config = dict(
    d_model=128,
    n_head=2,
    norm_eps=1e-05,
    tie_embeddings=True,
    parallel_block=False,
    init_std_qkv=0.0601,
    init_std_down=0.0859,
    optimizer='soap_variant',
    schedule='wsd',
    decay_shape='linear',
    batch_tokens=16384,
    seq_len=1024,
    train_tokens=94100000,
    steps=5744,
    dataset='wikipedia_en',
)
Each number is 500 + 25 x the weight over the matrix's rms, rounded and kept within 0 to 999. Layers, rows and columns count from 0. Numbers have three digits each.

# layer 4 MLP down, 128x320, rms 0.086, rows 0-34, columns 160-239
496468502508553483480506502490485486478499451512495502453531505484513502486475453478459509490504468504523521487502508493512480498534541491479479512524537483457514534524528542474519483577512531542506473521527521473517519513467507487521529505
463495490514511505445522450501488470490479520515501517511519530486547503475482476495515517521469463489475532478505491438521488502499497501504480555497518556514504475496484509540515524490459516534464503541513527512505478531489498470499502491
525433528558518489527500478524547465469463497515491457462506519456498518486433539506408493509477532517497446524465497498536484551482524523496518488493534493511480494490486465446475540527470529517490510515484550504484520502508469500469489503
498522469508524488526490482541532496523478481544508486488478504450531517503480505501488514516483542466577492451480478530490474519523464508459498525510509497505462474490490508536499500521527496500496484513513489487490486473516551546489525503
486529522485498541508441470491477517510487481466498523455501455531515511511489533471519485474517466479451467497497515495493513530519486460480531504514427515511515554433475505509523502510500465534560514487489510536510481552485484460534518505
453492516471481475549523516481481547517526468483462461511517502531477481442474433520514528484479510526475541493520460471490551427517460510488486500536481507483497491489488505505506493517532504536487498463486455501489524565550503469468481498
487514499496545515490500502485469511502474537524508544470473477485472471499485477556563513515432474477488513482486496515482534507541451540476533507483460473475524527504523497491500513490476510509504468492497493519511518469541497482511510500
453455511479514471504499462481503492492508491514527501520476477506449508530546510468502502525491501462482528475494498529494507445517490527522468498503477527515523532503504529488500537480512522512515527519537519485467513477463472520510530521
505553512522525500509465463471527475530536524496481535499477505492460487503507500537478497525506476481475489518534562511485572533498542486504498492523531505509514493511470492489554477469464482487492501508505494508519493459471471497518549568
475504491516481489491497553518513531505501483497522494486486498504527491503444512510502454530508534473476513525528486485545487478509513518486519514498491469507517473502514479507519489496476520511518482479511483492521505472477492500488492441
464513488512503508481514545501549477468499546508499511498491518521497524456521498573484490508504518507496472505525523544494525504464529454513505544532512476551546520511499524516471498516461507515533546517504483497514468517492530479456449454
500532445500503488469494497475503505476437487492517513547479522491469512512514494480512518529427469468541481503529518454524492489528464477499484507506488531479542509508504462489535512479471511506564528514536543520436504563523472526521500469
521554500532514499468437498522506512482553501515496507531506526521495513516493511528518571514484480516492494499510504507487474504486429506494479452485504506540472504462531514511466506503513506501517499476464518504488479488485521475489472479
517510530507492516475485496421512520519490472488552458464464521520499513507453511466487475501506510511512492492469490530489513511520520531466495494486523529477502474427509518516527522485527480489498424505539486480545518518519523484479528458
499485535498491418479455469556478480505517519501492475544495543553486510512519448498503518516457463525508509485486494508494486479491502508507443507496491481457477526480537481515534524499441488510502501495481521518473506515470488496453508511
472493516472503513537472471459492487464449479516480488489467497474475488520474539495460480525517453509475503508504485496471493546504505492524479480513483499495505489467493495482476495503514469525486510462497476517497509487491507487527506533
508499529498479495472490519519534533536486505449539497489469519499544501464505463484491511528513491464499520447444501474537520497534498507486478532456475503520490504534491495468477476462549480473472500486471531488530496511508530499447508531
473483513498496483558533456525496468542518515520519470537504551531522537541511501468500455481532530487537541505511512539492497480538471511522533471523515503537523499476504492508503473447465484477464484483510505510487514477452508498508519515
509478514488524456510491489522504519493517518535498528502523540484533529467472487515497472488449510539432510487536495521545487500480499512499502514507539492531574523466491526470517489525496515516454507475486549506504488496485517534489445497
505498505483506523491483486494492504508491496493478511475475533550487463503502518516491496524506539515525487515504522505496465498484504526514501486479553479508475520510501499526489497513465538501494539558542526520473492497486533516507460514
510500515419516525494505481465503501510515523500543486533524505533491487475538498468457509493537506477463503495509493515493486547497505483485445490498500508488488490463493530525461542453499480557520489542542505530474461525517486473539534523
525518453503477469472503501449500470509556516521478483469463475490518483479513501527490467536509508494525474483531481507531469467475528457500505487527483525489496525504465547495489538480524474492477506497472465523531469504546502511527539525
488512502527503478497534495483533476559494486519500507514458521458492514517484460491475509548488521477489483476495460501483476520498509505512500460493478513500481543527509479487504519479522500491464478488537451488483445482526544539511556513
521479479479532526484461475433550495486492527515523530453496526524494443513466476477537481522481488488561515518471518477499479534468502509499479530539471463489535458517476537466522499515537522518475495476502502521488474463507492510541486505
470483538508474524488487513551523493516506512487476466574515548519492445478485468508548499457476489499481506536491513507442474513477493501496567456504525465500519465478505470510554508462487537505485502520478522513499474539517489503483496538
435486486501503471528485462478494467448475459453446512534485530501469546528465470498443473522481442504523502501512519499526531478515545482452533480499503534518469527518541503450495519497512488493460506515488500456515478472499475495508520521
503499478526468496497514514514535431477498497486449518471498520518520529511491482540458457488482531497509510463522465489489494502455542500469506470507481455506497444499501487532514548546492490469502524491508518475517483503500537537514525525
469496506508490477494478472483486533498494519479500554480465512537509545517468538477512494534506526492478473529498454498505521515496518490530502505508527484467487489515487521493480497488481507502498503507478488523499502515522531511555531542
500488496476522554477494474450487517462498521550502465522504491512497505513522488442490501551512493502477521521491502499528506458468517520520494518488542517507464538514525456488530488521460483519517443517541510479528494545484518510482482521
549506536515433462522477502487516477520503491523498471515513442491552501489469489490539477558509508499475511519523485455508487499522464501480504476515513470534518514485485520511515507511466492507497519505478459509508463503484532484503525549
519526503496500503518480535515512428474494458500500475496483526483488514497492509493515506489501521492509471515514468492525503512487481528494555490525454503459503488475475519490468482526527534450489504545507479480480529529528538569496473484
526513474512468566548491513466479486489515463513509513484546484498476527472466458504491560485487489507490485506528505489472530517524500512505546541540537511504480527503507561475512460455484494474489515475522520531505516462499532513497475501
513502497492537486486442524497532525466521503453455533531508506557492541502486479525489491517449491498475519556556476500486522506505509488507447501535497518492519510453483494499465538507500518505536533504487529559510499506476500487499548487
518467489497454538531574516530530526552485515541504515497535458486544504423508498503495531485511570509531514515512496499471501490462531504475520495531475490525505498510507464439498486490555507471474523488448489508513489517511478506502507461
470507495496479495553493518525555486524459500500495493455477549516506493476517480515514534478512541490488501482496473494482465495548503520481525462530497503486505522482520501501445523534506481427490493503481483446460497479509485439492540499